{
  "num_hidden_layers": 11,
  "hidden_size": 160,
  "num_attention_heads": 2,
  "num_key_value_heads": 1,
  "head_dim": 64,
  "intermediate_size": 448,
  "vocab_size": 2048,
  "hidden_act": "swiglu",
  "norm": "rmsnorm",
  "norm_place": "pre",
  "norm_eps": 1e-05,
  "positions": "rope",
  "rope_theta": 10000.0,
  "rope_fraction": 1.0,
  "qk_norm": false,
  "attn_scale": 0.125,
  "bias": "qkv",
  "tie_word_embeddings": true,
  "parallel_block": false,
  "init": "trunc",
  "init_std_qkv": 0.022,
  "init_std_o": 0.0,
  "init_std_up": 0.022,
  "init_std_down": 0.0,
  "optimizer": "soap_variant",
  "learning_rate": 0.00324,
  "lr_mult_up": 1.47,
  "beta1": 0.95,
  "beta2": 0.99,
  "lr_head": 0.00809,
  "warmup_steps": 200,
  "schedule": "wsd",
  "decay_fraction": 0.731,
  "decay_shape": "sqrt",
  "final_lr_fraction": 0.0,
  "batch_tokens": [16384, 32768, 65536, 131072],
  "max_seq_len": 512,
  "doc_mask": true,
  "z_loss": 1e-05,
  "train_tokens": 149500000,
  "max_steps": 3192,
  "dataset": "wikipedia_en"
}
Each number is 128 + 24 x the weight over its row's rms, rounded and kept within 0 to 255. Layers, rows and columns count from 0. The size above them is the row's rms in percent of the matrix's.

# layer 7 MLP gate, 448x160, rms 0.135, rows 421-447, columns 0-39
size [ 97  97  95  88 100 103  97 101 102 100  96 102 103  99  98 101  97  93 101 109 106 107  98  99  96 101  97]
[[155 148 105 117 119 122 111 116  85  96 185 117 141 109 111 143 125 123 141 155 137  98 134  64 109 122 157 160 151 115 159 147 119 155 104 129 111 123 100  89]
 [125 117 141 152  90 142 128  92 140 133  98 139 131 191  90 141 169 112 167 129 141 154 141 125 148 135 147 152  79 130 145  85 111 102 125 124  78 120 142 178]
 [113  76 115 123 147 126  89 118 124 135  91 115 141 111 108 145 131 131 143 107 133 130 100 139 137 178  99 135 115 125 150  86 156  90 105 135 165 137 117 118]
 [135 127 123 101 159 150 153 119 120 144 101 120 124 133 130 124 127 134 161 121 126 146 159 140 159 154 185 105 131 115 163 124 143 163 117 154  94 128  84 136]
 [106 171 104 150 178 150 138 104 136 117 110 131 164 147 127  81  73 136 122 169 141 131 109 155 146 124 126 148 105 161 128 145 147 127 157 178 119 140 168 135]
 [134 117 146 138 140 118 105 114 157  85 146 149 142 126 124 107 102 121 140  97 151 166 142 115 141 107 141 112 115  94 168 142 126  81 146 135 172 129 138 103]
 [109 107 134  82  83 160 123 133 108 109 136 123 101 123 123 103 116 142 151  81 124 172  77 105 154  88 136 151 158 164 136 138 142 177 114 131 154 137 134 138]
 [142 121 101 127 114  79  85 105 156 100  92 152 149 179 164 112 160 153 157 177 132 103  90 112 138 134 130 116 165 106 115  97 122 132 141 114 157 132 107 147]
 [152 131 145 122 121 121 147 122 140 121 154 129 144  99 116 137 139 133 148  99 134 133 154 146 157  93 164 121 129 147 147  97 128 119 132 133 116 150 129  88]
 [140 201 169 145 129 127  69 118 124 128 111 162 138 149 111 112 116 117 154 139 164 161 115 108  75 119 112 141 104  99 120  84 134 183 126 128 105  91 123 136]
 [168  82  97 158 138 150 150 145 128 126 178  83 129 110 123 149 111 164 170 142 111 120 176 115 126 163 132 106 118  96 106 116 120 159 158 152 148 136 123 166]
 [139  74 166 144 146 119 124  71  80 123  91 120 137 100 128 139 144 115 109 126 164 163 155  96 102 105 127 164 123 129 153 147 118 146 141  93 111 112 154 171]
 [145 156 165 169 134 118 115 109 103 161 131 125 121  95 159 134 152 142 102 100 123 140 136 164 105 137 160 154  92 132 154 124 136 152 160 118 154 100  92 101]
 [148 135 145 133 124 124 165 121 143 134 137 163 155 115  92 123 173 154 121 152 141 130 126 125 126 104 130 112 153 120 162 137 156 164  84 121  81 130  81 167]
 [158 165 107 117 121 139 157 177 119 127 116 141 140 138 131 158 111 100 107 113 165 100 115 138 165  99 125  95 142 141 120  96 115 161 118 140 131 138 150  82]
 [115 141 141 121 120 178 120 128 126 164  82 186 126 114 161 116 134 136 118 127 138 152  88  95 144 115 139 143 114 162 107 112 118 136 133 139 143 144 147 129]
 [121 142 144 131 140 147 132 162 131 162 146 115 158  97 142 106 112 115 108 123 110 170 109 139 149 149 132 105 134 129 141 128 113  79 136 113 104  96  68  95]
 [138 109 128 127 164 119 149 129 137 120 148 159 147  92 111 121  89 181 160 135 145 112 149 139 119 122 150 136 171 151 118 110 162 139 144 139 143 145 106 142]
 [ 95 117  91  67 142 170 172 120 140  97 127 103 145 123 110 141 132 153 115 145 105 154 166 111 134 149 136 124 166 164 161 118 128 146  96 173 155 128 130 125]
 [181 134 136 132 165 210 165 147 172 101 143 130 115 150 127 126 100 126 148  74 120 144 117 146 121 168 114 132 124 103  95 180 136 111 114 152 155 142 130 132]
 [136 143 144 131 143 124 152 137 153 123 130 119  94 128  98  86 154 123 156 116 119  93 121 128 171 166 135 103 155 124 118 101 111 124 174  95  79 169 117 140]
 [139 118 106 157 154 152 149  98 195 116 100 123 154 135 125 128 152 116 110 106 136 130 162 105 121  84 190 125 134 127  84 135 148 121 114 140  97 113 115 148]
 [136 113  94 119  83 139  77 117 113 132 141 148  69 145 112 134 187 109 110 144 128 145 148 111 163 126 116 134 144 142 116 104 119 143 168 150 171 145 133 126]
 [115 169 144 124 133 121 132 120 150 112 141 164  95 126 131 120 170 133 168 148 139 119 111 121 105 131 133 149  98 129 130 146  77 108 144 115 161  78  72 151]
 [141 113 108 146  87 112 126 138 123 122 126 107 148 123 164 134 144 137 114 102 127 105 102  97 177 157 160 163 153 136  95 135 160 142 146 111 114 115 170 144]
 [113  79 115 123 106 111 137 118 111 114 121 135 140 130 136 110 132 140 125  95 120 129 133 111 140 133  86 134 163 126 121  80 129 140 101 131 120 128  98 131]
 [103 110 129 136 164 132 131 100 149 122 155 117  89 144 133 150 135 139 113 112 133 151  99 120  97  94 130 113 113 164 126 128 139 117 161 135  80 137 183 114]]
# layer 7 MLP up, 448x160, rms 0.137, rows 421-447, columns 0-39
size [102  98  90  94 101 101  95 104  99  98  97 106  99  98  96  94  97  93 100 102 108 106 103  94  99 107  97]
[[132 132 108 131 113 132 158 149 136 117 127 116 106 137 106 135 142 154  80 125  95 144 132 153 151 164 160 170 101 109 103 176 104 129  90 143 118 124 117 122]
 [ 94  69 124 131 155 133 139 113 123 112 133 156 143 137 158 160 142  98 117 115 136 129 109 158 144 120 124 137 133 122 149 167 105 157  98  98 132 140 153 184]
 [116  95 101 138 147 106 102 120 127  93 137 155  96 108  92 156 136 152 104 100 145 105 108 148  78 139 164 133 154 123 109 165  95 112 136 141 124  96 105  99]
 [138 144  97 114 113 120 116 123 113 132  96 160 150  79 115 112 132 156 155 153 139 119 116 138 136 151 125 151  91 100 142 155 126 102 146 128 144 138 107 134]
 [134 141 120 141  91 108 115 118 164  92 135  89 128 154 153 145 111 105 129 119  93 150 119 136 122 153 126 145 133 122 111 102 135 147  78  71 126 156 132 157]
 [145 100  97 119 120 102 141 152 144 141 105 150 110 143  92 136 142 167 128  71 124 141 137 106 104 144 115 113 155 145 146 113  88 133 145 138 126 115 123 160]
 [146 155 118 135 130 153 123 109 105 148 114 124 144 138 162  89 161 140 102 180 116 105 111 107 140 109 154 136 153 138 122 104 120  97 168 127 101 143 127  94]
 [139 194 127 101 129 103 139 114 130 106 140 120 176 164 146  88 124  91 146 134 136 142 109 147 129 124 125 149 130 101 149 140 148  93 147 169 143 100 115 114]
 [102 145  91 118 117 108 133 158 111 146 124 126 158  85 141 148 100 102 151 107 159 152 167 142 117 112 136 126 103 121 125 119 164 142 136 147 163 104 146 131]
 [140 104  98 110 117 134  73 132 118 101 157 182  85 128 111 128 150 117 129  90 116 124 148 122 142 110 137 108  93 150 157 159 132 167 128 111 129 125 113 109]
 [141 120  87 166  89 127 122 126 151 136 134 148  99 107 106 137 142 113 122 114  98 131 121 109 118 124 138 150  63 118 108  84 142 165 115  91 125  93 116 124]
 [151 146 103 146  92 151  90 118 163 117 132  84 141  94 126 141 140 125 105 124 185 117  89 101 133  75 104 139 146 111 122 155 108 144 109 117 128 126 104 142]
 [166 111 140 145 150 120 115 129  99 120 143 156 121 154 123 101 122 153 148 111 152  84 144  95 135 127 152 125 151 137 153  97 140 134 144  98 123 129 168 122]
 [165 174 125 116 126 121 163 140  93 111 129 141 149 150 138 162 116 107  82 134 165 136 191  83 119 152 107 135 140 108 105 138 117 166 169 136 130 115 147  94]
 [121 109 112 122  85 143 119 127 106 139 117 113 138 141 154 120 123 135 116 135 150 114 117 115  78 123 129 124 115 174 112 119 133 119 162 142 170 158 122 109]
 [ 88 128 175 147 136 152 136 108 149  65 124 104 151  99 160 110 120 119 118 125 119  85 146 132 105 128 119 152 107  99 102 139 108 137 145 125 141 156  94 155]
 [130 100 131 115 168 151 149 134  99 119 103 135 110 148 127 160 114  94 130 126 167  91 198 133 122 172 113 133  99 118 123 114 133 150 151 131 141 175 128 170]
 [146 184 125 136 141 153 126 125 157  63 166 130 127 121 103  94 119 149 103 113 147 139 165 152 159  83 142 102 112 129 123 128 153 127 129 156 148 113 158 108]
 [147  83 155 122  89 182 147 126 170 125 165 123 106 110 119 157 117 175  64 128 140 135  99 117 134  85 141 149 126 143  98 101 175 129 110 144 101 126 115 116]
 [ 98  97 146  73 122 136 126  99 116 167 116 125 123 111 157 143 130  99 101 164 148 125 146 108 141 120 152 113 115  65 108 133 126  90 126 133 117 128  95 148]
 [113 117 138  87 115 111 124  95 136 136 149 147 154 140 119 144 149 176  98  88 139 109 154 136 130 151 137 111 103  99 191  93 130 100 133 123 169 132 160 133]
 [109 164 156 109 113 115 121 142 112 147 141 103  81  88 113 115 103  94 143 208 108 158 175 146 130 141 129 152 137 118 178 102 159 147 147 113 103 119 171 100]
 [ 97 132 139 103 135  82 148 102 135 158 126 100 129 148 128 132 145 118 101 147 149 110  93 112 174 125 153  69 116 137 181 149 139 109 120 138 142 133 113 126]
 [123 147 120 154  89 131 138 115 136  82 110 112 151  99 107 123 127 113 195 133 111 101 131 146  96  84 115 144 144 148 193  95 145 128 106 128 157  94 164 178]
 [115  72 152 101 114 118 108 148 141 152 154 156 151  87 137 117 133  72 106 135 143 171 174 128 105 102 145 195 149 103 118 131 136 124 150  89 154 107 104 119]
 [137 173  97 158  82 138 102 118  97  98 147 175 130 117 130 107 127 151 149 127 132 153 103 148 139 110 118 118 121 107 142 131 160 112 123 105 153 123 115  97]
 [130 112 113 121 132 114 143 125 145 138 118 128 144 105 149 115 144 108 118 102 128 117  73 141 120  79  97 123 118 118 124 104 151 140  70 154 107 174  78 117]]
# layer 7 MLP down (transposed), 448x160, rms 0.0883, rows 421-447, columns 0-39
size [103  95  94  93 101 100  95  99 100  97 103  97  95 100 101  95 100  90  96 107 101 106 109  99  96 105  95]
[[107 128 133 140 131 134 146 154 109 125 126 162 135 166 132 152 114 178 128  68 122 150 106 134 113 100 140 163 109 203 133 174 173 158 136 121 135 171  87 141]
 [ 95 114 120 152 133 167 113  99 133 180 126 119 172 108 105 129 157 172 129  96 113 124 129 158 138 142 126  78 171 169 169 154 131  98 125 156 141 151  75 157]
 [140 174 178 138 121 121 109 107 142 159 112 113 112 154 122 117 186 113 144 157 109 133 131 194 102 119 119  90 114 152  98 123 127 112 126  97 142  74 126 117]
 [113 121 109  91  82 137 139 159 116 182 124 145 147 154 172 128 113 129 142 171 144 116 112 127  78 144  97  99 116 117 101 174 114 134 114 126 128 103 161  97]
 [111 130 103 118 145 157 114 151 107 102 126 148 161 150 175 154 165 135 113  96 136 128 104  40 127 122 128 134 116 111 116  87 127 165  99 148 148 120 123 172]
 [121 132 121 120 155 134 123 120  88 141  97 131 159 167 152 152 131 143 138  72 139 132 132 138 133 123 134 126 105 155 119 102 126 165 101 147 152 127 134 149]
 [ 98 100 201 104  89 120 138 144 114 132 155 121 156 101 104 115 100 135 109 132 169 125 120 112 119 125 115 128  93 172 151 166 139 110 151 110 104 136  94  97]
 [118 155 119  99 140 134 103 162 158 112 152 153 131 123 118 136 153 152 152 105 114 142 132 105 154 138 118 123 191 128 156 169 129 110 146  89 135 129 171 131]
 [134 130 128 163 135 161 172 144 138 127 149 141 128 109 125 150 140 136 146 160 118 101  99 109 146 138 127 160 153 106 127 157 167 134 134 134 112 111 157 102]
 [117 137 105 133 111  69 103 126 184  97 128 127 126 115 145 159 110 120 120 163 155 148 121  75 164  98  97 136 153 118 123  94 124 156 157 163 130 162 135 132]
 [101 122 130 152 149 140 116 107 173 162 135 143 129 142 153 119 177  78  91 127 157 128 137 162 128 147 116 157 122 133 132 159 150 114 116 139 129 112 127 110]
 [125 139 145 103 155 124 143 136 160 121 121 134 111  90 150 140 154  91 118 123 164 111 141 183 160  96  97 132 183 134 140  92 132 156 119 102 118 179 120 121]
 [137 113 123 127 105 138 140 123 119 134 129  94 115 120 117  82 164 151 152 141 116 161 144 129  92 146 134 131  85 138 127 145 131 111 114 154 175 129 129  74]
 [ 97 144 129 142  84 123 168 130 101 176  97  88 143 130 119 167 124 159 133 107 154 128 189 114 107 127 140 145 154 130  92 136 135  89 152  94 112 108 114 108]
 [136 155 167 108 113 121 141 114 127  93 104 119 110  73 130 116 107 153 117 107 124 147  88 123 156 154 122 120 126 133 112 101 113 131 106 125 106  86 187 127]
 [ 88 158 137 114  94 112 119 122 152 107 160 133 128  92 163 120 136  85  98 115 147 105 125 135 148  83  90 126 144 139 123 130 150 125 102 126 106 125  82 148]
 [104 128 134 155 109 161 156  80 118 126 123 129 106 114 139 141  85 109 107 113 136 149 127 127 134 114 130 155 114 104 132 131 121  92 137 122 155 162 167 133]
 [106 160 107 121 154 110 132 108 164 137 134 159 152 110 121 132 134 140 138 113 120 125 144 207 140 109 126  88 123 144 159 143 136 135 130 152 107 173 155 146]
 [111 137 101 166 130 102 115 122 108 128 125 155 137 150 149 114 133 121 107 149 150 136 127 145 131 110 115 123 131 137 164 100  93 135 128 139 150 126  98 115]
 [124 132 128 124 111 116 118 118 119 124 147  91 114 127 116 142 159 108 121 176 136 121 114 124 123 100 141 101 129 115 132 112 146 142 131 122 101 157 134 150]
 [144 155 153 113  95 133  98 169 169 153 160 177 136 117 158 107 130 134 132 154 109 141 118 120 152 149 124 158 160  89 153  88  81 136 102  77  94 126 125 122]
 [123 150 148 123 117 139  75 108 101 111 137 112 162 138 177 116 125 124 137 134 169 103 102 116 110 140 164 138 125 113 115 145 119  78 163 162 113 158 137  88]
 [122 158 105 107  93  97 104 146 119  98 127 135 174 123  93 115 115  80 124 117 100 137 139  84 161 113 119 111 107  88 163 143 118 132 150 115 107 109 135 144]
 [123 145 121 149 160 149 122  81 122 130 132 116  95 145 166 142  91  88 135 124 127  95 141 170 134 133 110 152 122  98 117  89  95 165 163 134 126 138 129 130]
 [ 94 150 131 146 114 113 114 125 128 146 169 180 142 118  99 140 112 111 130 124 160 111 142 150 126 101 107  59 115 110 163 153 108 137 166 118 173  92 113 141]
 [ 95 114 146 146 147  87 137 130 168 117 132  96 134 161  96 159 109  78 112 102 135 149 120 119 116 159 124 110 133 130 108 103 121 122 113 114 169 124 132 140]
 [ 94 136 130 102 133 149 160 138 167 126 115 115 127 148 122 130 133 116 128 125 124 105 143  87 123  98 121 120  82 162 105 124 138 148 139 122 144 156  62 107]]